Weights of a small transformer language model: learned positions, capped logits.
Each number is 128 + 24 x the weight over its row's rms, rounded and kept within 0 to 255. Layers, rows and columns count from 0. Numbers have three digits each. The size before them is the row's rms in percent of the matrix's.

# layer 11 attention key, 384x384, rms 0.0501, rows 362-383, columns 96-191
094:126148100125129113095147125123119093122107142118174132153154113120122147133108136116116129172107135133157132102137136150151083145118143127106108118137112107188103119163115141099122140091106080115145068168130160134148137113140140110084165116144100140123130146110145124128132107145093128133
093:123078111128123128105100131145125131151129106097087139119113119141140078122118127144106143092152062143126145124120133127128160129114125175131149095135115117105132153125123160106118137129164156119141144117139055112044155123099145139133119154177147084149148101167119105117118113157158122101
095:157101150126155149160130135137157129101143120125153136121125143111133097133138134133095116095156103120122178115087128062162139149152142160122144136119144139128098144085104161124094152148158124108116097136145112092113134159122133123126134161141136097125092116111120134123152153000132137118
099:132165103134137176151134135101150109091114119168146121128116133102112165154124180161174098159141119106112118135106125127147128086137117113146070162159112154128147102174140091138151131165133126133109134133127139111157121098151149108124138158122120151139133142129128157181145158221149116133
095:116118125163137096090134120132111111151134139097126108147130141152123160113090144140109139118097149127148138143124140137120129127120095091150098110117134111138155133166132118133111156131136138128137119118142145138140123117142152128121131134154112146144141094128165127092100107255133106137
109:104133127160124127092116106132086097150138134129079136136106107132118125115135116141103172121078169104118098122178161196149133131105124119129135106124112126122130151098089130160207115115109109131157154129113160193156140119117084134117123119128185149118133148156117120090111156087118129135
107:131111142111121114159149140125111119108146124117163131111108098146100123152146135129135078141160122161124149107137123118142136086119142138146123091119136171130103121154125119124112112122123084085094094145152131093124128122150166114135099130106113097137140150077156143153146139100111117114
099:132167083163149159101100151121132129069088124109116124169134114148126163083118152114121135133138160135102141161162115095134108156084164101144085164169148090149105102167153140141133151139102116125112081147144145132165083132099152089105159074123101129126124149108119118184136109156148137144
099:142142108161148087123135127146110125161129122113141120120167103139134124129125165113148166155153165102145117130150131104135172151092114120132116128173138150196154072116097164147160148096092158110142129136154161161144109168108130110160099114137116146164122106162150122106153124137142099125
090:138150185119107121146092144112114118119105130121119126162125131175103140092105151152141153129064113093091113080146120125134140137108124117115137109109145118108145166131111142116132139125094109149141124135156134135150125124117116113088097188133139092108147128103125096145119116063119191122
104:143158133141101144142145119159126130125117146119172144130162103148124103142137122124155121164114133111092174088150147083123147116141165147135167153125144135123126146120097102109081106111114079115164109151112133128147098141136179107164123116131128118112165122096121129165120119004147165146
112:123149096149112105093114120145134132163099103162119132154152112098080151103107165129106142156146158151138093132148133140125088131131128102151104156150128146113120114121160131159149126133091123135121132105109111129156135121130117106114140131149143140127098119127131132112104143226151069123
097:153123161133141077131106118127119139122188113127148126103139163113081133111155126112107151089130169141114142125130156139151125166137142153117118087081155119139111178143130102118125117134137066108121085160159139110168109138134130113098097097104113128124099164127113110118129141000101129144
091:162134114103145154124100124102154127076076137108192112120137110174192124148094104137163106132118057106101112086142109089124140135110116137108159129103119135101125102144141118091114138133124117111140097147113133103152150122104134121124098120127109145124135179104173120117132120070117159156
101:115163120142162111113143126163163132098074134090156147151132124141142136121176096113124133130112150144128133158163118131128143159087126095032121153122129081180116117159103150127132123113102110139170125119155106139117113139105136083140161081147126168141147121115093118142122113176139156152
109:134163102104132135125113154124147094134090137103164142097156120109088141096116100098126131115153127114102113138125161139150141141126131154101143120129140079151109165060107119103084109083135159107161127151124074121143125128113115125148127144144120124118161151145160123141087084095127193139
090:102125081162124140119106151163166145143087127131113106128092110134136125144150105162128134160148116115125099123128127142102167091140129142114152151100102090106154135080117081126140150137149175121152185150136121161129127128116128105132155130146176144102192143146127127101098094230117112099
096:121128146162098110172090135145103119157153093109100164129128141141195071147134127126105140133155126157089137133153129113128174117098151133120121087140122135102140132165117146113151087117139133122129135140111113133078138133129112158173091138133159137137130137146135145122137117057113157140
096:096106132124129126145182110129151151153106111129116166119096122109179131163123106099119155101166128150149113153133127114101143140131140153105157122133135111117099131105119120139141114110115184169138162107128135136075122114134133157161134112119148164131126137151135149096099134220160120104
092:130152195150170158116134120120123127093100165142111133098100147136121130127160148133137091101129105136142146107144101066115080138164137148179131134086117145116127111135117136102099150107110111102111102098111109113102162123137161137058119117168112104157129144129167130108142096045091116098
092:099116132141122148127148110165139125156115157124132137114136140104130104130128119124092161150119154126128144122095131184143137147109099098144142087127136102138141165145126102130125132128143141142143119155111116131130122141147131121158158124119139179172165127143123117125107122220104074124
111:122141118119139121138154141134134148137138144158132113112132090133073154130122141130119141126138113085161106166136129091108127091120114154154109147148096139145146123111123119131144114115153149144129149103160109139144131115112162118115124139109126105138109124121102141170098152255152158103
# layer 11 attention query, 384x384, rms 0.0508, rows 363-383, columns 96-191
094:105154134129142139127159092103136135116116134110144123118101127128122055093168125185127117120135126157117118114121174119094117126125133177137136109134127098170099147073126154111117114095133136125152114131104077104122190140073124124114126108112111104089138131123135135108146103125119144135
091:119153083104140133151125093157138134116134148134126132084152129117152104121131130119104189111126171146116171147125122113148134181123136166153166145137116110140119160122126143103114159081122167140119135090127098084123130097123114152142099119148121175124135129157170127145100134121118102139
101:173125113142135092120082128138157138145154108115090089129120113124117208163117115114158106157117125118133161145146143141192139163113136139136076150142144154111163115168117125152125141141122138083118149148126153145135099095178153104112125159122150125117157135136127156117109150144124130134
095:087139131104134150096126144108109120144146123115135121150144128157138152118117143111132169132125128133128099129127159107114153140137122157142086083140132153146122096124119141131120115127127155111153146126121145112134116083116141127129125076146107119125131116104139145092105098149117099102
110:099124139178126107115169094145113157113101150120111117167101104127144081108150113148125153078097094142156105091108142158125124089133114126138166115132121120084102120109138093109145106148147108141126127132128125164153153166137096131099163116116149133118113131163116131128135155116103124107
103:169110107107141136154130159115133148154187141110174118141124114161146115133128151157146082148153151178118160133132140163164155109102111111128112125111108145187131123124142146089124135138134115129098144167143129111123117137188150106183067110131125119124139140106149137160125110133120110125
097:158176100118126129121101133117173163096124105108095107164160081157113157119120133114151131124143151117115141165119131095106130146129139134134045162208159110110118104161134144129156131142115153047117134138121142135132106096109128129152167114150104123129112143176143142148111114134105120145
098:150155147158135099128145091146076131131114150143149113146137094069115120104122119131192168141125163124125075099106157113105134158088153079182128126156145155151133084128106167143145132108118130130140154123121142136144144144107091124096171115125113116157102144094151129101123081132115127135
089:115138105133165127154172122148133134108117126131107146161139126134117126136143107149121082137076142092124099143141058151122137098111104138136122160151091080094131151145104129133117136094135092137131163155102155097107140075127131103097168113118153126111113113131101151154071113127126160135
101:156128085125102131140132159156132137099163154092144148160176142103088138136093131123137138148098175105111134134134131102152127136129125142150156148101136123119128129105146101142101138104135114112120167132145148159120086115129193126163101119128132132141114130095153158143111118133124141143
111:127144118170106112067118167124112142170105097142101128182133141136129182119098134120091152148134118132073091136129123113063120148117151098140143134118105151105162101166132140129137121154112138136122127128113149143150140109116161142112187149128152096120061123111130124155114165134173130140
098:124108126095146145137138110146123129138153123120143147130170119118136107135125107126153121096116148159128114115067129162117120108129114092135124126131098117139127137154131127126143125146135117120113129131130119114131136140167145142154083113155130149150102128129167112126150148117138088114
089:124116158108108100146090167125154115113145109126160105127132147134122138120135105166164088126144153121129101174163093126137121131116123129107097150099133107128148156139099107150101128144104131127129143123129133120106143146121164119149139123139165133121160167139120115165125086129126148099
099:142159122142118117118133131142184126121102157077164151129163187085141121132149123069122173136133125133143149133142074098130153134094138126088169156126153118107109137123077163099168167088133168140154089117129120160127104138061137127113157126123140142137112152156135111111129100145132124138
106:116150143101114137133099113131108074106104130111142163091162132061091133091125130129124100105085138112141129150121115133109146095118112133106133157110135071118114149118127123158089108127109129154111111091130120122148132125094164141151153164155115115107138122102117112160106147115146138123
090:108115119147120111133108153152150144102142117107129143111108133153135081131141112101123159163194094146128091107105127068103150141157157107123160123052167131126140175109099130120102143169155112123150114147152122152149107147068123106146131137111138115104145096119106139129148075122131156100
098:169121125125163135179128098116085129116124140094157143093128137128159049076129150185099118070134139105111122113120151105129098118102150129148116099152136115145132105130151092132139099119139123080119138132105118103103133123096133138109123116086107170149126138121169152136141130119115144157
093:115109127110095139125125106114137108146102134130150153109119127125149119154155172138086150122151131153131139123143114110140131081115120110053142122119144124150116144105157132117130143145127118143124115122155109152107083131113128148105131116120116117130082134122146074143182163127139099101
090:139144181130169177116081145118128115145139134122088146137160120146154129104126122129097121108141163144133161144152137082079128174149114140167091119071130119162137141094117142113121147103071085157102129090107139115122141091115150154140115137137125114159150121161149139106113099128095103127
087:119120136091166108170132126168116113152136122053119162143140160123161097124112156105139159140123112115112163093129100180150130113136144130115178095044160151097153155116117144128100130109094134147121120120137115117161124090127094123135123114105114120156116118096135089082160151139128107101
112:126131106129088139127140131136141127147111160124142100159131134149089101154130115151142122160127160121125125114128096091151131125099094124138137134128112156115134132129115107141108135116140159116151142135148148113130098121148140124101118121126137118124120112136130130148132134131162128133
# layer 11 attention value, 384x384, rms 0.0506, rows 320-332, columns 96-191
078:128120116114147104108118136140145123112139125140111116087136124130115149113099132126131105146114145093081116114134105095162099105105123092142134157130099159157116133121104109123141157093104127138135121147126097126125089141053046086112121122121165149132107121155145172127105087124103144135
084:115168069141098115136116124112123122130104133159098137143154098125146139116103147120139163147171145168116082112132103111174101109191163151132101137133144129113120096133137128180156138131125119112125151099140131131127137116132131116128173143130142112133157125131134120094128148128176123137
085:115131134118151110123108119124140119131112119123132157129142122176154146150099137102095115099096157161132139140157096149137154141107148096137135137097112117153122158125094105060161154129094138077182114117142178136120093127128096175068126167110095161092136135168167136137095091124150113124
086:118133136126114115148093153129133154135146108093136139095163126123125107138103131146135123130112149183140121137147145089172130115116170145131147148132164151097132145139118127164132120177108142103173102117147126167120142132145111139119160085140148172145092128163076125107138172135139140148
080:140136121113089124159093078098163135144142192149151143132134130068099144097144132110136071115125120130161158150162122099116132090177083168116137148144139163134085090141131119059107163139110133130118129104096152113119167135133139133159112152140137114168102142162104125137092193134135142136
083:124146100110153111129158113143155113077188111127122117083160127129127116113102099148151159148157117134163125126159149114124114121126137124156140128107149097122112094123132099169078137104097135122149092149088153147130147124137161107105111134104142146109151125159111116162157173130137150137
080:144138132100123145133084152107120151162117113142132145086094146102152136117122136121089104087172155098102109139094116136101116139062140093060138141166148100140137147124183168123095137161166096116123125140162103109131151093086065164112119127136111138145102152085114169095133133117084099121
084:107131087191134153138112122132116106120076125126136143148133180160152118159128177107112094118111132122122107127131088109126132110159089107098144127098148137118094149104169117122154163115121155110135104144109147103116113088155113165089112119148140157088150131164116121138148124129147114130
076:106150093163098125182128128125148106156148113137144076148100129125117130164081123123126169130105145135132134150118089148123105178093186101154101128114092107145171117189160126153157110102135106109160136150112120146117165130139139148105158128112123098118162128123141128125143094130139128115
085:145123149148122092179152117135140128162094117148142104108103101142141105118148149139106131141099152113141120122136134142151174126146128168139090119133092136148119155123055130162153106145136129143112157129122124144116095125123149091124140133069137068081124156135150114136094173120123154124
079:115100121115106129113120114140145148142137100125131129168122129113102082150146101139133118134158106150155122131144086156138136114159100127157131130141136126137102146140107134148118105121133145127143146128127144114130172126127191158109109160099133084116182142150135122142119118120112088133
077:134133144077151125130082120161137135113124104136133093151131090158135137150144105109180129143162140116173136111123124156135145163119115134145130144136129144170138090123106153133114134170122101143125116120131117116117127083123178153140111185116139060118131122153100096097168114129144118150
085:107108154099124163129156102119143097129137114100140161122125114136126133143099152109114103114096149143171122130105146142145111137095126147135138153180130123123119110129117123122135130154124137089156122122103125104118167163146087116117124132128148137114141128081118167122142153134087104116
# layer 11 attention output (transposed), 384x384, rms 0.0509, rows 320-331, columns 96-191
075:140153129118145128134130124120154146094148130120125118145066126108152093186184150163102113092153125149169124101125128129072063145153133169130134100120130141097140147141122174122165164135174141147116135146112107102081130126108102149110141122103103148130125129118125101097189132113128083143
083:136109152123131115134149157141138124108176092123158101110159167121051109146123090143141088131100129122127159159123155152156127119101124138104154088130095105136162109138134119121114115125127169152156104139121135156105148160106127115152160117086168142127123118121111134161143138114102097122
086:142122116133137198125169129109137128110179130135121130129051153094136122143171137125134145121126123125128118133113130129180099103159130123109125119130150144142155093129111098113135142087153119146121118122095062133115126113121121139142123102118124129121127104118110143161155151126135102147
084:143143102101097142119164134104130106101152149102146156134123100151119131171133093093158113147131133094089125141129121171097123101150086128107105106154102100166109105113113128148095136126168197141093150161112151162092107139135129120157110126117116087114115127126138127135164142060111091127
078:136126159146137108087135137119085092132145106112104076120135139138110137128160120164172103162141147145065162140134116153122146132068139123138113141165121093122141132113130165170154093129146171109124137150136146123160168137107129112170147124095157127130172091109143133115142083122125114121
082:179085142164076130142139104126100129143071148121107124095129173143065156108110133154125148155090143148132145117127133170113128080113065146120150100107107106139159115142096105113127137120131156150111157138169130127137102147166112141115134140132151116120097116140148148156123107132126099103
081:126116152163161114143109100153129126099149114104151096145113097116141131155150126119122101117122110137111140125147121126110121177139163126142130141148134141064137150099105135140116160114102128116158107124078116115065174148111162145087144100144137155132169108148096088123116102186127154156
082:132102131083156139156166127106125107132157130131107147160118147146142115116138113161131131129126106136131149126134133086130140140137175153145117091137097158138117110126107133095126087112101110120122131117158115127083146107156114094130111139115108102155128127128139140124123191082157129113
074:123142137122133127083115108124133103121134113150112102117120123140114092112159141119087124119126094142114146148107091139129108074146085175082196149159121115112134127114109120162148120126121143165098112101129125104143101140126123162123104113116110197118119150122110123130103178139116092158
084:119144098091109155101137166132096137128118160113163128152134120140094105110105105127116136130170090140114144131119150088080111117179120105112145131106144105146144111120169134115102106126107140095127105143140111120062153153139100124160130107172132170107107112099117154136146082155135111129
079:151140139134087165128096157112084096158122162157125162131147127138100134110112157127161127124154090082107098120148158136138143105106142115104102117136116149143118125127124083128105173150126111100120111102120129112122090130126132118136121125135159126130111142123150136157105117140155176136
074:136142124126148127090150117103170118135126137116120148081129137121147109125125133163166110163105137109079120168126126116146114085123128112103105141141094101134138136108158146142125108125098145138147124117125120115123179131123133095120158130105132138159123108157129145141109176101105131129